Part of a small language model's weights.
Architecture: LayerNorm before each block, biases, untied embeddings, attention and MLP in parallel.
Each number is 50 + 12 x the weight over its row's rms, rounded and kept within 0 to 99. Layers, rows and columns count from 0. The size before them is the row's rms in percent of the matrix's.

# down: layer 15 MLP down (transposed), 512x128, rms 0.369, rows 378-390, columns 0-127
# up: layer 15 MLP up, 512x128, rms 0.371, rows 379-390, columns 0-127
down378 107:68 58 62 37 51 50 51 39 38 72 51 41 70 57 58 27 49 65 39 64 59 66 61 46 39 43 66 30 41 54 51 69 65 58 48 60 32 59 58 48 55 45 56 55 44 50 43 44 59 55 39 34 48 40 55 45 63 41 50 48 71 48 47 68 51 48 52 50 60 45 69 48 34 55 49 52 53 47 41 49 48 49 34 31 36 62 51 37 50 65 61 29 35 58 55 82 42 48 36 39 60 26 19 50 52 52 59 48 52 48 65 39 46 67 23 51 46 46 48 46 66 37 87 49 21 65 46 60
up379 102:62 49 37 64 51 47 44 45 44 41 31 52 52 63 79 65 53 48 36 50 28 65 50 46 48 69 60 35 55 36 58 61 22 52 37 47 46 57 48 62 34 79 41 55 36 45 40 56 46 55 38 34 56 35 62 54 45 41 60 56 73 46 34 65 32 35 29 66 45 42 38 49 61 53 45 47 61 56 83 56 47 58 24 35 55 47 55 33 35 52 47 51 52 50 57 43 57 35 58 37 38 66 40 51 35 49 57 41 47 39 34 44 38 48 40 60 24 59 59 24 46 73 61 57 56 36 51 42
down379 106:37 35 55 30 33 39 53 71 49 55 47 42 46 39 67 63 58 39 40 54 35 48 68 44 47 50 53 50 61 55 44 57 47 44 54 71 41 41 53 77 75 56 48 40 51 62 47 59 52 32 38 44 69 42 46 34 46 45 34 57 77 56 70 47 40 61 44 35 44 58 53 65 33 60 43 55 44 56 56 69 48 44 50 54 69 77 67 40 48 65 50 44 56 47 30 53 58 45 63 48 40 46 37 63 58 66 39 25 51 58 29 47 40 53 44 44 66 68 64 38 59 19 62 44 58 50 65 22
up380 111:61 40 52 68 45 50 50 61 46 39 54 25 51 53 52 56 54 39 64 64 54 48 64 56 57 53 38 47 33 24 45 48 32 55 31 56 34 60 33 54 57 41 45 43 48 55 53 45 64 25 46 33 55 48 47 67 39 33 47 53 49 52 64 50 59 35 48 43 53 34 38 52 59 39 55 86 48 55 77 45 60 60 70 59 69 59 71 43 61 49 64 40 40 55 55 40 40 45 43 46 48 70 51 31 48 36 51 42 43 50 48 49 41 63 50 56 30 77 75 51 63 50 37 08 44 70 47 56
down380 110:32 61 58 47 57 51 38 46 55 55 46 70 31 43 41 45 47 35 27 56 45 71 46 42 73 47 70 52 64 39 56 56 42 39 62 56 57 52 61 18 49 51 41 53 44 44 51 34 44 72 39 34 56 58 60 42 45 47 59 35 37 37 49 44 34 58 50 67 76 49 53 35 60 42 27 33 69 35 51 66 60 37 39 79 48 47 44 72 44 53 57 53 32 52 65 59 47 65 59 51 52 50 70 58 50 29 42 45 34 39 48 44 57 55 47 58 51 62 53 60 38 55 38 59 86 58 48 28
up381 100:50 72 50 38 49 29 55 31 73 61 71 42 60 50 30 53 43 53 43 40 47 68 31 57 31 69 45 53 25 28 53 51 39 56 56 61 44 58 28 38 54 50 49 56 71 26 61 62 59 48 48 58 38 29 49 52 62 44 58 52 47 31 49 53 32 38 60 44 36 49 47 37 42 58 33 36 55 44 51 63 48 36 56 54 54 21 42 58 46 56 55 43 44 67 48 52 32 51 61 46 55 60 37 56 64 51 80 44 62 82 28 69 55 58 61 52 49 63 55 49 60 39 34 44 37 47 57 63
down381 094:44 44 52 25 30 52 50 54 46 54 35 48 62 44 38 35 38 35 32 47 46 31 49 25 42 50 38 60 55 43 61 63 34 49 35 65 57 58 55 49 75 43 60 56 53 40 45 55 39 34 60 58 55 66 67 36 83 53 44 64 29 51 50 62 44 77 64 59 67 46 38 43 51 41 44 46 87 43 65 58 29 43 64 46 75 60 50 38 46 49 53 45 37 45 66 48 53 63 54 50 49 41 65 38 52 31 62 56 60 32 45 40 43 26 36 60 34 68 59 45 39 46 41 57 51 49 42 45
up382 099:58 67 48 61 43 45 68 55 45 60 43 67 48 56 54 36 53 61 51 25 31 55 46 62 31 56 38 58 50 48 46 50 36 42 61 50 42 63 55 30 68 60 33 62 56 48 65 39 70 64 65 40 39 45 33 71 59 46 65 62 60 71 44 83 33 54 64 37 44 49 41 55 44 56 59 60 31 62 71 51 57 33 44 47 57 49 44 51 68 60 61 69 39 62 49 56 41 48 68 54 52 12 30 49 49 45 60 41 47 45 26 51 40 55 37 62 46 33 34 53 57 57 36 36 63 49 35 50
down382 107:46 57 26 58 48 13 58 63 47 29 47 55 35 73 34 40 53 30 54 37 53 48 47 54 55 32 46 42 35 59 64 44 68 52 56 58 58 42 43 59 74 39 69 48 43 54 52 54 65 41 61 35 37 54 42 37 74 55 43 45 46 52 44 48 49 50 60 45 39 57 56 57 42 41 44 39 29 49 34 54 63 58 44 32 54 70 48 49 35 62 77 60 56 59 48 56 52 59 63 50 45 43 41 32 29 38 86 49 45 35 45 46 55 61 72 82 59 42 50 66 46 44 40 51 59 47 36 55
up383 101:49 57 44 39 34 48 49 47 35 27 52 43 77 51 54 61 54 38 58 72 41 48 35 54 45 43 55 46 36 60 65 34 55 58 57 61 58 52 71 49 53 42 37 60 51 41 37 53 43 61 67 35 49 50 63 59 54 55 45 44 61 63 52 41 43 62 47 20 41 21 52 59 46 60 44 47 79 44 46 72 36 53 59 74 44 43 45 50 84 59 09 50 63 37 43 68 62 46 50 40 65 67 47 38 54 57 59 50 32 45 56 34 61 50 47 42 36 31 48 55 27 45 49 58 53 45 42 36
down383 101:55 30 52 50 56 28 47 55 39 65 67 44 60 45 60 66 34 51 38 44 47 65 40 54 49 47 52 32 58 48 57 66 37 46 45 53 62 39 67 45 51 47 46 58 81 52 38 55 56 67 79 37 44 54 52 71 47 47 64 57 62 50 57 51 75 72 55 29 41 53 58 57 51 47 54 73 72 27 31 40 40 48 46 54 49 54 42 38 67 63 29 43 63 38 31 68 17 52 57 33 61 47 50 54 40 64 48 48 42 65 52 48 64 64 34 66 57 46 42 48 25 50 42 47 31 50 56 61
up384 097:41 49 38 47 64 57 53 61 40 29 49 55 45 45 48 60 47 53 39 43 22 16 63 55 57 42 69 42 46 59 55 29 32 50 57 61 57 50 55 22 61 34 53 57 53 48 50 60 57 26 67 58 42 40 45 48 42 66 68 60 33 45 77 74 56 60 66 43 55 48 41 69 46 64 57 29 70 32 50 46 65 49 49 59 42 52 45 56 55 23 55 58 46 57 55 62 60 64 53 61 59 39 40 69 66 52 46 64 65 55 42 68 58 40 56 29 38 42 54 46 60 22 49 48 58 67 54 50
down384 105:54 42 42 58 63 32 57 48 70 59 38 49 61 51 75 57 36 52 33 62 55 52 41 36 48 47 50 64 57 39 50 32 40 53 58 66 75 30 49 60 35 76 37 34 59 46 47 59 46 52 50 45 42 46 40 42 66 54 51 45 50 59 46 56 48 69 54 49 51 47 59 49 60 65 59 45 69 44 47 50 27 42 44 55 60 52 49 31 40 42 37 28 64 34 47 99 71 56 52 59 66 33 39 56 59 28 56 58 65 60 55 44 64 38 64 45 26 60 48 65 56 52 55 26 40 54 58 44
up385 102:52 49 26 74 55 55 31 53 41 57 28 39 52 53 55 55 38 43 54 51 69 58 21 54 67 65 67 48 68 49 53 52 62 55 63 51 23 56 55 51 51 41 45 58 34 71 43 50 43 54 58 29 56 52 58 41 42 48 53 63 69 43 44 52 52 50 41 68 49 65 44 66 71 35 51 70 70 50 45 35 49 39 62 58 34 49 43 29 55 48 53 47 62 50 65 31 46 31 47 25 35 54 53 36 51 53 49 68 31 58 57 49 34 47 81 78 46 52 67 45 62 53 50 38 58 69 48 42
down385 104:49 29 43 74 53 61 42 36 47 62 53 56 51 51 52 62 48 45 53 56 34 54 45 53 61 59 50 55 71 47 45 35 56 33 47 55 56 66 37 51 53 30 62 42 55 70 51 54 52 48 58 17 69 63 47 51 54 39 57 68 69 60 47 52 47 49 33 50 70 47 56 51 54 53 45 59 41 41 37 36 50 22 66 49 72 49 56 40 80 58 42 40 76 32 50 33 28 31 52 68 23 69 47 44 56 49 57 58 51 39 33 53 26 42 69 48 45 55 64 51 49 62 66 31 50 44 66 59
up386 095:27 38 51 56 48 54 47 57 57 54 45 60 55 75 45 41 65 53 45 59 59 67 30 43 61 50 49 45 30 56 54 49 59 47 52 62 47 44 58 14 55 62 69 48 49 49 59 54 26 53 20 69 62 54 32 50 60 36 57 44 49 47 61 50 61 61 58 40 34 44 60 61 65 51 67 52 49 42 41 48 62 42 34 58 55 64 53 41 25 44 44 43 49 19 76 62 32 54 65 53 47 71 45 37 43 32 49 27 46 35 63 49 53 50 67 54 35 42 74 40 56 43 60 56 50 67 72 61
down386 096:55 41 58 70 55 65 57 69 46 49 59 57 50 22 52 68 71 55 64 34 63 34 57 34 60 43 60 50 41 55 41 39 35 69 53 45 51 59 56 44 54 48 61 40 65 32 51 48 47 44 41 45 81 50 41 44 47 49 84 51 57 49 49 39 54 49 43 47 40 48 41 32 48 53 63 40 69 54 51 27 72 56 68 59 59 40 61 36 49 61 42 46 60 48 42 54 46 51 35 73 36 73 43 29 65 58 39 59 48 62 56 59 17 64 41 68 50 72 63 33 61 39 64 56 54 40 42 39
up387 103:48 30 35 69 52 40 55 62 38 57 40 46 39 42 30 60 50 57 51 60 50 34 53 48 44 19 25 58 32 69 45 44 61 49 59 57 29 40 62 47 40 46 34 47 52 47 37 39 51 57 54 44 67 61 66 56 39 46 65 37 66 55 40 36 47 60 59 37 69 57 29 62 53 62 48 48 51 40 62 46 57 69 64 42 40 44 44 33 56 63 63 47 45 47 31 23 58 57 42 41 66 74 41 77 46 73 67 62 61 47 56 49 32 18 48 64 52 40 63 48 47 62 58 43 49 63 61 52
down387 101:61 71 76 53 52 44 58 49 44 37 69 41 54 28 74 62 32 48 76 48 59 39 45 55 53 50 50 21 48 42 42 47 48 51 38 55 40 35 58 48 43 34 53 77 54 33 54 56 65 53 42 39 45 61 41 48 70 51 54 62 52 66 40 34 67 50 55 47 79 55 60 57 32 40 64 26 47 46 51 58 59 54 47 63 51 41 63 66 35 53 35 45 48 25 55 53 37 47 29 49 46 42 56 63 59 48 44 80 50 45 43 74 46 67 60 66 29 50 54 63 55 68 62 57 46 59 54 37
up388 094:46 56 34 27 73 47 47 52 61 27 36 37 61 62 63 46 58 59 51 41 59 52 53 47 50 43 44 42 54 38 74 41 40 47 31 62 55 44 41 52 29 39 52 32 56 40 60 37 76 47 38 42 37 71 54 54 55 60 45 55 42 60 35 53 27 35 62 67 29 63 30 53 52 36 31 61 65 25 57 79 49 37 50 71 34 56 55 64 58 50 69 47 41 58 63 41 44 52 47 39 54 57 55 51 46 58 75 37 40 32 48 39 58 57 63 50 53 77 49 51 49 40 40 55 41 42 67 40
down388 093:42 50 41 34 38 41 55 60 45 83 40 34 72 48 65 59 76 71 40 38 58 33 53 49 50 33 55 33 46 73 40 45 50 41 55 42 60 40 26 48 41 31 59 33 42 48 53 36 38 44 47 53 58 50 33 45 55 56 66 54 42 51 53 42 52 59 52 41 63 51 68 70 64 34 63 37 50 23 50 64 55 51 62 64 60 68 43 49 64 46 55 47 37 42 53 69 43 29 76 54 48 57 60 35 48 60 51 52 60 38 54 41 42 41 59 50 61 59 76 54 52 78 53 50 52 78 49 37
up389 106:45 45 55 59 51 44 36 52 59 54 54 48 55 62 35 62 52 56 63 49 67 54 51 39 34 82 52 54 76 58 41 42 27 51 36 41 48 32 53 61 39 59 32 70 40 55 72 40 59 42 58 53 59 26 48 45 62 51 55 38 47 45 62 45 36 75 57 57 32 46 79 32 47 65 56 45 32 63 48 73 46 47 51 54 42 64 48 37 50 50 24 65 61 48 70 34 50 50 54 69 43 46 50 44 44 51 60 53 41 67 38 21 50 36 41 42 37 61 41 57 74 26 62 50 36 57 53 46
down389 104:67 46 62 68 68 36 43 45 41 50 44 38 25 50 69 42 37 73 91 39 68 48 75 53 44 48 42 35 67 48 44 43 65 29 48 46 43 32 62 52 53 51 49 34 44 63 61 60 69 51 38 64 58 48 67 36 53 50 56 39 41 56 47 46 46 60 42 57 50 44 53 62 37 64 37 53 62 42 41 41 55 36 41 36 63 44 54 66 43 43 57 30 48 54 42 74 31 44 54 46 25 52 63 27 44 63 42 40 42 36 56 44 76 58 57 52 51 35 68 45 62 56 57 38 51 49 70 47
up390 104:60 41 65 50 62 39 58 45 50 42 43 59 29 55 39 71 35 30 47 41 53 57 49 49 51 57 46 41 46 28 61 67 44 62 56 41 28 56 38 38 61 72 33 47 73 53 47 52 53 59 47 49 34 49 63 49 33 43 43 37 58 55 58 57 43 54 48 63 31 41 50 54 45 59 40 69 71 08 72 58 41 75 66 52 50 70 40 52 27 43 36 46 51 62 59 48 44 74 53 51 49 40 56 63 67 53 57 51 53 41 48 18 44 37 74 46 54 60 56 57 50 34 40 31 49 59 51 47
down390 105:56 43 64 43 44 60 34 40 26 60 66 39 40 36 48 27 46 52 68 38 42 73 33 50 67 47 54 52 37 45 55 68 59 41 46 54 67 39 56 33 69 40 37 36 41 43 25 28 44 57 38 53 47 44 45 47 79 53 50 58 46 40 57 49 44 66 48 72 43 63 35 37 58 48 61 35 64 54 49 41 61 40 52 59 54 45 33 38 56 63 31 43 54 63 60 44 31 49 60 67 53 29 49 44 80 55 38 51 64 32 55 46 54 44 50 25 37 46 41 54 73 66 36 54 60 66 47 42